Weights of a small transformer language model: learned positions.
Each number is 128 + 24 x the weight over its row's rms, rounded and kept within 0 to 255. Layers, rows and columns count from 0. Numbers have three digits each. The size before them is the row's rms in percent of the matrix's.

# layer 6 MLP up, 256x64, rms 0.164, rows 36-85, columns 0-63
095:097164137159169094123137132152157121149117133105128102157123152088105129113123136119136132108178150112126151141121130094139125132133076144144160140130131115061084111155143135084132130109158083
095:134127107153150192126119101105108155134173122123087140116133166108103134157135128133095099177093118116158139134083163134141160138097096172155123101128144143085152137146137112117127148120136126
111:138159141120124144092106118189123135118110136124154149143112103156109127135106121143153173070133134119171142121151106074094103131106133114104160136092134112141085147102133132090092119159134139
088:126184100196139120133084124130115118104100101117084095127120129113121147132155146127147142096112173131173139141137109119103095147094134112160104163120163108093124111134113108135139124121139167
100:111156124170188105081119105124126161116111137113105091125127171093113098157174123099115100106132103155112150133122111098157123122155111153127130147098142114093167136139142123133149148156149094
104:197165104140127154117132107124131181058155124136128125153105143131121131130123091134126124093130125100170163146145109121100125096164149108096143160091105110157130124141108128108106119147125143
102:167140093131175141124137137192153135098126124099117147138098109156124129118119087175055135131130101138141137138143156126162139151154155122150107096129124148119134126151096097143082123129133126
102:137146090137168145119100094187188143128141105146132118129108108158139099162095154156127120093134135128107120123103123141161102115112107162169161106085153153149119114119167141107118142131128117
114:139161091141144116098126151155161131075121127142109154156074107146126134152103128117123119117144175145121153106105107131096118147111108135104093132109161185153157111121088129135140137115172159
090:139154109144161115134138148125094124074148104162088127083106131118072132150144159123128157137129151113143148134151121137165132140091110131150107105126164106152133092155091146090115089128124164
106:135167123131158139085164124168132143109107162142105095128108087110068122152115156106155135125136119130151123133124119084164097136123113170145129138092106146144073132107156116104128134142106163
119:137136097165126131125136156129112133070105088098100148124167137120116138080132100180092160134159080150111131118125118147164124146149133179168132105146169131106132116136114098122120131139125119
101:140160081155130160127121141139188140139166106129098119084117165173139118119151122117102133090133153144109140156106125148146091123101115089144118125136142119104106144128120111080103128098134178
083:173126167118156133119090139119153136101091148127131130119108138115137127138126080113117123150136155171131121075087102119096171113123138129173149122149168128146136111155160125153090112111175108
076:149138112117167152083106128148119135089136149115121150081070116163130154170114118127130144130180144154138180111129157112122128121173102132096136134116105160121112151096129087127118116153123138
105:148158114132181124113145118170119111135142124160121113104107134121097122118150113143119155086136123153131166121092096137149057107108093163156125145157149115098148121116134121103106154111147180
096:116168109159120140090095137125110158124099127070136097154150168178126117137129117142155152098144135113155133126143109110080141099135107115139136149120145113184099092156132109107129104148163130
063:124156103081137132105131173117125149104086162142121113161107099154102105086143145125151140109121087086110154084138122143111148131123120124153170136120149120161134185158108166109130132140131130
106:130144121188152184136085128147153120117129110077094124154125136159126157102140135097101107130128176187115155128107131114091137120126125114162150100121155094105132119119141132093149146124142137
091:103168131124134150102115082147087115148120150141121110120097138093088154138157139139140133122163163144143125101095111128154094135105095181145140128147120121101125139151084107177109145111167104
091:134142073153162131119119148139154132127170114075109111128145141158119123113157124141091131125134129145143152129140158107169119085116116154104129096106155101118120168132089142092162164092157099
059:142132124149145137096112147136113127107100145157154121134116111160110127109136095060099106115130094146126127132146114144156172152111122129118177138112136138096160177153105164151134092173144088
114:129132123134164131103116133223128128140165142132110164130146103136090161138146108103130108109145130125125156090130093102134117134142125140184101098103128094128151115109150106118084146155135116
089:155135133100159127131076155128122166088136105081141150131094099149093130130103162123142163130109119131119131136131141140144135170117102126128135147143159121192127132103120114103119108177187119
117:132152105133157177132146144135099178094172113093104148116147142152107129111110142111130128074150106131121169121091138098135129113139100126089141110113133113102121194141137124133113139158169113
121:132138084135165121132107129140119136085156134143081091131124124094108128165139114146144098073107149146131163112114123121109152102129134142190133109111189158098138118142143122103116122147129169
095:133125128116146131144100178109117132078140077111147126123105149115092139138132145092114141125115162197145145127144134110124126166109121143142115137119173141056150124144136128143117080109157133
109:124156105141129106118143120119101165092121098080097130153141119151128173066102095172147154108142142127117171131130094135116136112176119171153148144128134100132108141114167107101111133133140130
108:147164110161105158105121095111131172093141075107127134118117134147120112163105149152118170153136098089132123120128140127126138130125136099182178128104138112167109137102134109081133112162137153
049:129162135092125134142156151103115154169111121107135093145142108123145120080142152122166122137100135112076107107151078135083181135104148103121142122138146112137120140098126180158109106155130116
095:150135128126146104128145111120141149122128151114106128126099184118093122148130081134104127125132134160131110092090119107104142133143109128126159191099080156150139162129147109148063135155153097
098:159121128158135124123118124145131153116092134103121089118099143131109148111105111144139164170148144177130130096098112163158140118150168124166141126121103159117094129138105094090076139148175158
103:181167117146141081106119100105158162127107127085129071122116129137118108162177146100125174139141136133121158135131099120168104128143085124138124115131123146140111101139149140123123076112128104
082:144133090111151159114125110149080136114145090130114123153132118119125154116121108143095131104135120134177111119140169164132167131123134142161139086103208102142133158141117119129155091118169124
107:154137135122138153114105172121149138131131139125114122150115067131131140081087134162126124146169106174137144113086085111081148150129076128165149144145129140165104130131112128105124139100158126
113:132154140126177124093102095158157121119132135128109103147104100125062135115121116130134173113105162159158147098129112140159108097112131161142135120103115146109163137137155128090077124125174132
097:132137082146118093092110163118098137150117107107116141159086148166117108118158142098153119105161143138150172129102128136112125127158098145103194129108120132120103175113091146148151135134109110
099:171149159143156128136076164170152160104093118139110135102134108139130105086116139101115147143142129174104111126050118106133156121143101104117131102138111108159143123155118121133102111147146136
089:121142101189133112135136134119166118143147123132130130114127150131098176150104116127139150088130157126116135078115091135123122062131133135154146141137138108121107123098176084160072120110141154
112:121167115152123138130126133132109116145131101075134103126112170123130160116128141139134138090158162159136125135101154114163087156122094138150142104148168119103125137124063100086091100111160131
108:157153076167120107131123152090158171097147098121121106091157120140104132135122140127099153131128102105155157133167095091143104120146095127099127126088119166110123143114122096131133125151120181
101:159137107132146138129143166134099133074178087150090134096134106150113143095166091158092113130131117099097186135156143106118102138137130151122111147115160091131124147147116122131140117128128170
120:119163082145149158083129108138145129086155121117101139123121096160109135150112151168119170128128146116123133119160157108121090146116118174184164106093128122113104161117159115114093121122118115
104:152133119110161111138102160092088201119158114081092148102139157115117103142184111143105119129119111129154167136104153085146122128120119123091107131129136154121126151129113124170112137124143146
110:115149117131151150065107135116095119107114134116142150070104136153114139150118106128114132144145091128165126103130166108122133110100121147109163160069141143186126135125147157114129125174156125
096:126132152143150144137109149111141152086130094086150148151112097151087107100074136095106136115130096150123136127137141084138136135106115137165140154157175137074155112156160121124124143156160128
092:096147107093134136100099179158117137118139108058143125135120113157122131168140125135116152087137132145129180108087150107133144163166130140132144091147115115148134115139122109124093123118163086
089:133111124119159144157136164128141171096167116104160108130177095154120161126136090127082118113160113142107161140109123127138152103130104109143139113141168102122098176093097125105126086137144145
096:171158080171117146128110110123116125107173101143099139103115175127116155139150143094053140145131118141133167117119158117107096107107091132113127150115113120115151144167110146122147133120149146
103:131155104147143128128126118112149150141151110092091080135138162172142130130114101151147123118117145086121133161089130132112117092130124134127167186078171133145083160107117108113131097113132153
# layer 6 MLP down (transposed), 256x64, rms 0.141, rows 36-85, columns 0-63
102:138114104119095131160129099129148113078150156116128115120138161138131120081099119129133151132087112131142136098114139145153143144094131115141099116173100103167145156123141154135076129202150128
097:078134093116108092131120154133122121114093159124157102124133172140088059128136128111164108088148116098131148150097125151155139109132148106157146172131138117135165120151150102145128134161106122
109:131111107132132096185149119146128131147140146082091135133135143117091093121120127122155107116106104140099139204185129140111149158086105109130116111151098117099157143137153145120112161130141116
096:131104174107132131161147156158156119121109119127106159125140161104097115122123144116162111154092085150106136170131116151153122144142130129090118120171080103077144123156158085103141138101139133
099:095146105116123112132108099179116126134068104139123115125136075133114151190146153110107130139126110149174160152151122133096139141136108114130153162096131112108114099159113142089132140167144134
100:130115154124136146117066106150167116151126139113145117153136132099122138103100102117108158112128132161124117057112167157129101118148156145139159132143162102148093111118132153147162084114136092
095:063121142108088150138147107109129126147112113118140115114130158116145085152155104119154116111116135105090144168138159150152122098107110092167137146177098110163090124106173133141153131129133137
094:107142114135121150180148097125143135161111093116118127133161110107145133152098111194141173139119131100114105105139118107093164159156128093138126148107145128154123127091106118097150089133173110
130:096143126126139118112148119134144083138096152172120142127149111116127144122141130086118109166124139178126131061107141109130130115119147149088104109094174130151173104076127119140140115134155165
095:088096142142149162141165140115103132127133205138141150124144120109101183111104124091139083139114117114143104091101150143159138157118131131122130129128152112104119147122093122122147152173087118
101:125150131119121108155129145131074127131129149159155137159156097141179137112092121099109169127142136136150106102165155095145146105080119112117123107092167101121098167129156165093123147139128116
119:132134120119169121105108127182134120130108162123123167156154121104131147132142121132152112119113180102100116136117150119082128140144109083079111159103150150146175106087150141133150107082123109
107:159098150147155126113143131148092087108085158079174149151151142123099135074086142111131106159143144130123109135135106144122166126126141142108129143135136117165146092155120096136117121167128087
075:126181109162108155111171134095113116119165104116101154117102158112139098126107133119145153155077135090116120151114114120170136133104104089126144109151109130127190117166115163134108141130111137
075:120095114128126100107128128135150100086155126131068123113160136145116120123137156188110149119121156148108139170107108128147139125121118172084153102084121148172132107105106130122132158146105171
108:092143131127136133109070139125106126126131169146184119104132183073111132141138104157099130163113089138142157106132130134109131125137136138086155136115138126149089092156114141099127129178114126
097:156104126121134099165151094115155095130166093162138130118127131068126145122099124114119133112128111132141149168178130108194121136106115119117110140098132117074148142143139095119153158115108155
065:132013148110134145109109088137138111112110121138108169120139142174158124159130108120146137145141134105175140164144127135105115139132087122140110140148110131126110124104120117123152146136105143
101:122106112094124151094168136100114138162117142144142150095124142106139120124115097091100101100119132138144099136186101177156119089150141102125103159110154141128136184157107146113112115156136156
095:166149115137085113122105099126167111120107145102141128116136102118101100155178159128122134093105128116110128175143144188144113119131134114132127064156130113133102161144180153123138103137119111
064:184134131157111140141152094107144133104149146088166109131113151147164148110112116126121134127142137142133162143145148128093113148101189135176119115085103111120090118071131107100122112113147113
061:115106101104108121151095120101144132154102126151159124137158145157196116131121113146135153146135162149134092112139116121103144169173086114128111120170109124126101122139163111102095133076151105
104:151154143119135142157126146136094159103119126114179131108052119096153145127141141123113145152110116142166173083131135122152138089111108158123115114136082117135121107115156154107103092158110129
097:157137120103131142104102137122093188137123129127121128146125158122111121129157135121143151126122122154156096176102114157143126112109092160138106155120096123113180081122148157124101163116066096
140:102208132134145126137115125151135152102136129135142137127119129139134162136082146097147127126134146112165153105106123114096111086134133100156059126096147135106087144159112120113120171148104121
113:137177136138161107092163107157113095128131081102142140131120154163134119118101119152121085143107159122118140114160132153106109120136141113142111111119098138126135113067076138132140171163165151
094:105107117130088165101152117151144115139118133134106131144135139066082136143158109176112105102126111107124117126091145131146166144159143097103150121164119131136100128114179153131171151083136124
111:078116151115163100176122182121142145101126144128153156112126116115152109113094125122165146100130122097102116133126118165144069142137156126129145126092170116111120089150114097138164150133101143
111:128132127135130101146122103130150161110128127078162093111120158129146106152135155106101142170103130180100127181104164119135129099147124125135093132167099125063120152160138120112127091133119128
077:128091184131141136133102086128138109090134123146087138106125147168146120157113108125135150130174138158186126115146166129142116126174076114115122158131120139134108124111134066105120129109124139
093:116107089172123150086144163127170204160117126126111138160128135125151087121123133123135070127109143108110154107128136138126119121106126143108114093155135113139097091168155128132148158098121128
093:149052110137157130105076151154152183128152093092138128130132104122103101116143150120141155149109138103171118154152152099119137127124100140100094141157116156147136104109112125135162111127140130
100:110151132113109130129134156095122068144130126132149121156124154079073086144128133157103115139117114134124168132165124167119147165118126166145115103146094118140137149127094132108183115085132142
086:117115189109105143101138124121105166162117097116148123106116128106095102146134140168140153101071166133101128153123138134102166094121092130142127117146093139173113095122155134141147156144120098
106:136123115139101109100123134102170136126134112130122126119114146113177153108129138148107125118150128080104115201150164123161129140135133085113123145098122150139183150131124165098148101091080125
107:123157106133143087132143132099116152120133108089143148130113114129117159113125144138097081122141112070100155192157083154118112130145138124132110184119151139140085114148109134145175128146139124
080:154170107139150151105147081111106088093141133108126155134149103134150117152100121141127130091135157127118142132140148118103135172116198133130142109137090117120133170132112123116149147076078117
100:122142136088142114094169120123119131111144146146150166083076129120115092152119140187129070150176171091104111137127128137130149123139147095105115132135102133108146143137108109169141136129114143
104:138084132121142163117142125128105141127130112131106130118158113121161071153183107139121103152100084128098161127157165110119182130136092153111119108105176162132116115141086135108137139147142118
127:149145128140107115104109098116105118131110115171137096136152127131130150111091132114125087153118111149095099180185183133124131110099122128138129082125125154163154111140148137133099101164130178
124:124155165114130044148146144150103166142113167137131127128138106096139131110118152090167115121121128117101108111154137085114122154156101131132133133091113116101144159121162111122098162151142169
107:146123136138148131107132151091126113169117133102086103163072069091146113132160119088136156121140123126113119153154144158115176121154159137112148163129081124113149155113147106108146126119144113
124:118123095145129152060133113099140130160125109111105107108123088146158115133129131172087130124154126129097112157149149150092161073148124139144135139146142165146116177134143113147106085112115147
117:141107085139117109134125109160137084171090140118129104112090127145131112156125106152099162160114109135108130167109123138126131130120117168120179089099129184179162141107119105134131142129131099
119:153136154127118163093133158104131089128148105116154143105131081124141105119157114131074109121074104132149146167191173135164144177129137122119119135121105096120127142141109136132126105134107149
092:143105126101134158080149104102137110128082114110152081120156181119157102120194161148123130089145157139137127121109107144147140122158076101121119119147128110129156143124127156103113131136157120
087:142122097182126117100167130141111116130126124131109135140105114171112086139121145144109131116088087118104084179185154107137115095162123113164102106136140134171131119160143140111106141116135150
096:093130199150086153109143135099091108145138134158108116124128134136113126127144131124129134131062164150155066135128115106105135151150166140111121148132126115160120105132155121155117106153101092
098:115082116084113160135149123134148146135134107091095120135156131164151152118117107123080146100152088128098099155158118161125113139116155085165126144169121124115113144104115141177151133116096154
101:117109134167095132139138121120086138137136106133134156151152182172086123131080085143170125146079108118130136117127125136110100164174134100088165102128103119128114134141134120151123104145102150